Part of a small language model's weights: MLP 256 SwiGLU.
Each number is 128 + 24 x the weight over its row's rms, rounded and kept within 0 to 255. Layers, rows and columns count from 0. Numbers have three digits each. The size before them is the row's rms in percent of the matrix's.

# layer 2 attention value, 96x96, rms 0.166, rows 74-95, columns 0-95
081:093130131057134177142137087105096110142107152130129143117153109152136120139132104114110131145118159170183102129136153143162160095155147145130117122157141117122146127129120175103099135122120115132083156114097150161148152170155120134173100126122157103145151124145107083110115111159138132165
076:134079117137088109143100145156141116132111107148156091138128120105179155087154147150123124072140122100087111129093130110129131155132173095150144132134126148100137120108176137135158088118127141117122175132144105137120130152109167143101159100137078119114073113129122145149121110153134140173
068:164108134129100136150104124115121123133166145094161132145145104122148102104105149140147116127150148151162147144105103111127120124167128157109146109058121077142127121068138176141120140102121123166147108090142113152117153143140127091107078145156142124161131180108108144092114136140090108139
081:147145123117134099153066142108089121092108125103103126155132116133140096133141150135126127097145105132162127158184099144153165137109136118145122219149134134137091108133136174109158118101114122157163135109106123114147135132153086149131159139107117095115134155113163109135150134166132100151
075:080110132149098111088082131151157147066138109148101063106093123117159139131120106115139117128096155131159111142126095118102108131133113127113128116150102108164168111093150138123122118102174167162105150128187155146146146130141118095119140137124126134171146120129130116149133156099113157127
082:153187131107155168107176154139110141113109137101163142111110127137098140127124146105128103146136138109154156141111184156125129123142136099113114131148161070154112119136103144093078129136097139129092144111180132087110128140159114080107095140075119165111143136125145160126118135112133123129
075:114161129150133156106135125155143127090145104130122095106122129117149153111173155163091128113128146098120132129147122118151102115142120211170186111102131123156110114157127141161128143079105132105110137131122099109158134163161155148127080104118137108145120150133119133122114172136117068141
081:154161103159128115137097165103118106178110117125125125139139102107138155122115116117101145139113113116103107150115104136180106145136145135104197133106140122105138137100138155145122115107132104121124146142104144126180131162138140148155139090119161199145090112098132123130110081163150177154
072:123085124124139118137108110118134152107128077111156100135124137146115087142142130146169110072151129076126114094115098143111170111098158124074093124174088136104109098132116116125172130114099118109114162135160116110122130096112120159118134127098122177086132100156102124115096128116099146131
078:092153157086143123130139127107133158127093123112119136181117107143106113143123147088140155156158119152063137150129143100183159141101136100131140079123141147165105148112129122126121132087103091138121151124150135137107167123147133151131122162148071157118125134127085089109137115089124136158
075:092151150135126110117142125083127097121133111104168100109127118100119124133150118135152089129118113086092177152117118111107132109104122123141115137101122082104200092129121146133168134113112124159122079144095122161134115145100093156144126124138067128145128094139147152139116147126112066146
090:173097130152122184105107170130146106080187143149126135123127126122124182169110123117142106133110119088127118156108095116137094143126116150145124179115109134114160110122114142126141135137132118123114135136134140129142134110160144131086080085129112126120132118092147179128096144071155100092
085:140137117147159128086141139171131131119139134144133121108073118113119127101113149089125151134114133149141143129119176148118117125112149167157105176135156087138131113109135119154061127159149099122115138060168145136116145094131087120112107154164155096112123098095105102128139112113147113086
080:183112152063117122125148127116134120120096107143126152147139145139099132115143122097151128130116171131121150106139102131149093109110076110157095126081102136126151099130118139098137145136136134190119124137140124138159117132094085130113142205110096119137160117091146110117086099116111144109
088:139120174100119138141090136153105130148138151159113129107096127108138115101163111148127104171112138151137088158092144141104136141122105142157127083132157125156187110145120135121089149150132161120174086108180095164125122122132111125108084107122100159138138117112113143069143131117150147146
081:137134152123125106102116133106164121144097098112086122169154168138121187128133103123155079163098094112131112105182145137125145151142124156088125180102154119089113097131119167137178135108160101149104133104148124130063117120123110127113133137119115142125135121120110122125153097130140099099
080:127112110104132121126098152127095130158096137105143097100127137064131175155128131126096103139132125101113143152100120089136108129145156082128111099154151130098113123123105166086101173144125114148148103091088139067175143114142133129119176126133151151133144144122143096114110171128128158147
084:175122098115156092102154163126139115139121136108173116145120156116141138117141143086147115106097130058152086117164105104137149136084116109080129132132162145122128126147159121154171150074156140123156119106112120129093153136132132181132142147102129165127140141152139148125101125148104111097
078:116159135116179112131138146121107131062105137139155124080103142112128109130117174118123102121141173137137141145147156096144109094160137153159111100162126102116128162185140121137083154107161164118121105116139110118139145107095154129156135109140137144122086077117164140121126101097152106145
078:139159135126118159110074172120126130103153124150151114164160140111146153150140192142122092117122132148144089125127156122131135111096100181123115108135098155157170097126136120134131158168112161127133136097132165163136081150117106156143100166128107103158123151124123112115110102156086115149
084:158114106141105114125159166122151137119086080099158153071125139098164120135120119097105107152176136121142135153150128106070073137133123169154124158120141158101165141137140118128090112159163120176117159127121122101103176135143116130113127118121106096118141141098116128131113108110141103102
068:149104126121134115163116133163111099163090087119115109140144105145110161138089119129119161113161135143101146123108137112169113111114141095155090138109097163092104106166139144115124141088120153133101158175128109141092146172118167149103155157162125140146152112112096148154079104146108139112
# layer 2 attention output (transposed), 96x96, rms 0.152, rows 74-95, columns 0-95
099:127148160113140088092146171108134098126132114148136106171129107128128089139119123086114126094157144152136157130138112151105154131093111103092118130178131149133166129145140117112174114132135142108110114147113133172106180122110146116162151143161129101131088137114124124097123149077120055131
090:142113095157150134150108104151101149130130130124110103091090140163135129119125135136132109118113068108148143134136190124168171144117114157141128127132153149120122152111142151123131082134085120140152128118148144118130103105105123113134158106067120152154107182064103110114150150120148167093
082:096158119127153150164123146122102173137126159113135132130120127078128135139169117093153111169095126107103100090093125156156077166097145092156159145133112118149141140114107102088136141152083160166140103143110117103156102127100143140167157164139128156145150150123147128129133091141137108115
089:133136123124109118089104146168143139122076087139125100126130147121142121146086097169130106167115110087138130152118165141131099168145135181140148134164150072142171167123131129135122140102098094077108141121104122142136120160113178128149150142127130173119120107113127108101150147104111150118
089:140080164145126135119144119152084136166111160166082137119110133120148152125141094103161161187150112147126106138141107069144086142111130141107165155149117130141148139145147122115146106182113149146133113121132131155121160120151066162129134134083115152174144152119153117133126115117112126129
090:112136156106138092110151134120120158141100142201155145190095106123122144105090148177100098101141126138139088149145127120139115123129160125137129115138110129155135111153108119128167131137114118129126089158083138089115139152153089132105102101166137102098145142135167155155110122107077133135
094:132102113125166113105133149107105160119144142153119138115114096094153117110108122101114170115128154114115159131108162132158116158088151146120134168119149107088095128116111118185098135102080154135108139077071117132178156117113118135119154144142182117155124133166144158161118144136146116119
089:117114134113112143137125152085121147117152147137127136133102149123061067151122118145149104100135122132136175139110139074112145164158076175146147135084129153153104140113140130127125113102099097155110137180141120130103118119090128112165141135136167143123169142121108137088131174126121115109
077:134159129157116140081130107155159091125130142098152058133126157121145153112099157109100153137143115156103111132134115121132155135112127145209095117172141085120140143127158165160115101124129094130166148135132156111102128168149141146154129124081127116114141113145152142150167138104117116144
098:156165143104133102112164121139099116133096139103154104129120144148087109148125129125096163151099143106170130130125168164093087130101110107171103165184148181156145128137062108112157116110131112128124138137116145106105157134130118114093139117132130123127130106135145145134109179142132165165
094:100153141120146139142116133149119129137105110094127175142133116153086100135150128152140135161115086107084102075135133145130121114102144156182178158176131091128076125132150142141171168158111144103137109094107137098129129129152132088097139111136117126137106138144112096136133156118160149163
097:095094148149101123147180085143136129127128161137126136130166106124101143115119122133125146167148104117127106126119135136159132126151133127133177085068137124120091142082142092177119147110075112073122073120143137121122118103129110115178134126136142109138143117136116159119175109125093111150
092:068099129115131107122102142086124158146103150159105157148161155134142153095122140102093112137138141083126164137155095129121078145131139141103114085130098153104143176105138132131171124153133154133118131144157152099103085165114109147125105123124157165115135088136113144133151083154129124107
101:149171136109138145132142147131170112133128138130136071095117205114113154150153141149125147169184138114149085102129134130105142137146162151104097161124160122118112108099119107158138141142164148140144130159126127074105138144135115123104157124175116146121100110139101117117125138095091154159
092:113182065142140102168132114131133141146143106165095180137119130124107140149146123088126130165122134154131147157171137139124123100123186123109121134128121134170121136125154116112176137100161139162118142119109112145124156123117105102143120163152105125099129119109122103176148139111170071096
098:136138136113152136147140133114110106092104155157149122143154161153119092195104171155139136177145098120108169155117140126142072101122114132157134122150150142144159125151131095178053166139117125106131099149135130128128093133125113154166120120096102161115091133144150130143125134142124122132
096:134133103066080138109122119123114167155158120154165181152081137132122131133160136164124105088086145081134130163104114133139133147126115104134131128118138136162109087174152119128125110116106134118086128160140160154144125140111129149148179132066113139138133099117107118135157145117148122154
090:134091115147146134121110133144137180113134144176157072124121159150107102146153142135117150147141127124096099144143134128105136130152124144139108110157147129135121116109158138113087130117066163114108164172104143116125128163193144123112117142061092132077146141147133128132134154162121114157
090:126121122125126110106168139142134134176123107145097175086108095081122065112120165167119134075120142166137142109167116143116141138098110108140138085135103119153132155086122142148182132154098119125135162127142162139158170144134146141141127145147099136127076130128126140150120106132135152153
087:111126115139128121196112140131143145108115110163118093084088151131140136134134139124132134133106106127138108118097140154104145126126134121147103138145143136078121128136119117170135142130142102127125139132070115151107168147146112170149134130170116150203125117102165135116121103089144078197
090:102099162097168116113111117144138128134124139144090130156138162097109146135131093117160149107138131107122142170155113152151118123156115121094154124104123167123074132102099159144155133143103098088126139175165147115181089134133108152113120149139147183140117140133174112127149108154167155145
089:140162097137119126126158139158134121117143129092142065125120154135147102120102111150127115149151111122118131125107080153111142145137120123104121121091144175112133153149121118134126081137106141115147113153182131048134151165151126085116141078111162129140107154068114114129157124116117145096
# layer 2 MLP gate, 256x96, rms 0.153, rows 0-7, columns 0-95
095:112158120107132118058157124150133163155119119121118158135167153081081109114146153128103178152116123121129122145144109153120128125164150143136123133121108126120159134103134111121119143160084096186111128139118107145147132152117139145110160154130169148077115114147170109154184152106124117099
102:143121116159115156112140147154087147103090101073117149158127150129158158176134100132106125074138167124134128157138124111114122115126132103073122100124168126134110114134129171135108148132151134148138120094128123161094168135103138093128146174144113156131096132135207139128146148141132110114
104:102060133120103106190103108111129096161152112113147129111120101137133138147130115133122131110108093140089093129103131143121133158147141136120135107157144124100094082129158122104059108133103151136122144147120160134136119116150126173155105147136078130158144120142093104107145162166102162135
092:120164140106149133079110113158111163109087150126123199117161162096127118127103123148108134132163139138105137108145138123131123181108147102147097114141111142181081149135157166121167128124122164159151098111132107107138118152104135126152154085163116122137121096124119087115094135151127132106
100:118136112127117126167110110171112092136163157121079097143089110162127093146101121121124135124154159104085119101151129146120149127146140123129145148154112073140108106136152098153110153089164142131117155122139150157103130094110138119171164200134094145165149150157142127095120126101130126131
092:157129122127163132130124080100058123145101117161124135121163116080144115144097119072124131081116116095134134109116158143136166122140158117163125161108153102145119162130120141117108135191129136161152138116097137167133135146139106143159117089115136148110138144183111142141109143143140169134
088:158082122123123105098140140122099158094136135159127083109125135114146109136109107138085100144155165149117150122119110147150137112130149135141132105171166126144104108147154104115094126165105152153114116106095091113151149112112144094160113137147078129099118136159121116084136179085158088161
090:131112076097113185180139161144137082120129113117141106090138118116146116102141130097144114140127088158183101142139101109078116112131123155126158120126135116164109139140135133135135148166153145150164169133115095145131143107107118127117156166172113173105144141147135154117093139156150136100
# layer 2 MLP up, 256x96, rms 0.151, rows 0-7, columns 0-95
083:153122139080176151075180145140150119132088138116123110105166152126111103153130148085112154123156132103111172158090110156075104143118135089150098123140130141132119154107132104144112131168125116140086112161116157106152132117122154123118162150097147112108142101110143117118176138150141121147
098:147134175099119119091077139162098079149124137138112110118108147171117140130133150105096130148156095159157115130126130141155159137103099142129148088161097116112112115131120154144105115123145107094142153115131142111098083099161154156136163120115098129149125147112095125174160090128168134087
094:143123113127139117143173115107094115115158149119088111099157127129155120134087112108137140122142206116160136129165138073104120098123127127137100150129137093116153081092152092144134108108188135118169148133116146120104157137149088097161128148122159158128152135132086116111145143151134112127
099:110107152085148147163160160112139107132126090117154113114109094151126125138136134122126123161139126142183127195110114145151139100156122103092152148146136116078115145125130105156062111099149122073112147165156137098117069126159123132124123147126157145166090140120114133130142130141129130116
106:142158152118081095175149074093107096122137139120091134133108091125117100141117099140166118125146138135113115090121120122083132167166120124128130126122104129159107131142111175113101110085152131135143143141136107162130161130098149127128169121162125143178163118133129169091180111102117132116
076:098114124143106113134123169167159158117132150107133144155079147174144141091152137158106092118146137100157129112127126101134141109094103126117106076115121130134136122096171093144177093099184128110115128097158089122137133113129107089128115153150108124126139118128090119089143156129115146177
093:119141128151149124086139143143089139148159120157136109170185151161126151089143093139119138110148129158095169165116098153138103137090092123081126090107114149119137144144155114173131167139107137086131145159132132112111099147134156148127116129132103103117106126130092127118118100075155166126
097:124107166130132108076142109133079092118102138090122090160105152078184169148130135114102149129120137070088126128108119142087168106144107123108094145103114123166130133129107122119127111137106123130108117168110140096147102076145169119128136121121141137121162126162142157097129143115108115118
# layer 2 MLP down (transposed), 256x96, rms 0.144, rows 0-7, columns 0-95
093:108115142138107140167072138117133119133125129146145143147092100146163145088140096138151101124159125127116101122142161105117139128125084121122121115122132137129138139195162128118138135069139153078110149113092117123126129104157115101157124123146086114196126153129072169099122122137149145150
104:122107108223154143107153126145119167138157121150109138107138130101135137149109135094132155135124112105119127138156121115164151147150088093101086145139160127164102157180158139133123118126109112100119124143130115130130136153166143103157156151113156141126119115100159066152105115139149166136
100:140105107137116099144077088123129167124149090111187125120127107108149123170176120095114151145131095091133145084107176135148162175129123122104113105170116109097123128140144129129104128128116133154086114136116168122179128113139143130146054131121117153136141101107112103119129141121125131125
106:149139144081146169126143160148120150117135125134158122125099132096109138111132136131073173148117106168174165130149095138084139095142131104113139136170144136120139161149165126135108153149144160114134139142100141151154090122150135103167166139191095122122140110114109160109156170146142140139
090:108138093143154142151143130138084118105125118137153096131176145164105089138105138126128203132158120116133166145128139097158143177156131144130126102113133147140137149162153146106113146118165153143144128118083133126141144174125155133114117091104105104148115101124077167174170141109125123127
087:149109122163159135130133123115100107162129083194098150129145118118137125147101111081080109077127124086137164124121096139144176130130167138143103156108133108157129139166132109096142136167115125157145102131123168167125164100116139151165118107137126159118110140151128130143103139157143162154
098:164171157141145111129096143158112153124133136166123141081168108151118143120112106168127161090136164128146133162125105157125132101131108144124111146101128147128133154123127136151140167124074166123126142142113174136154085118130163107093110148155117138094104133147131134087103066150125162099
095:140159103130141160160139119130140164123140145157128124135176098139096099114132110137140109108099076160133148135155106134142087105125095072156148123164135142161124132132149154114136125169130130091155147096112132151132164160098135151168121145104110161160102142108130097146053143130133138145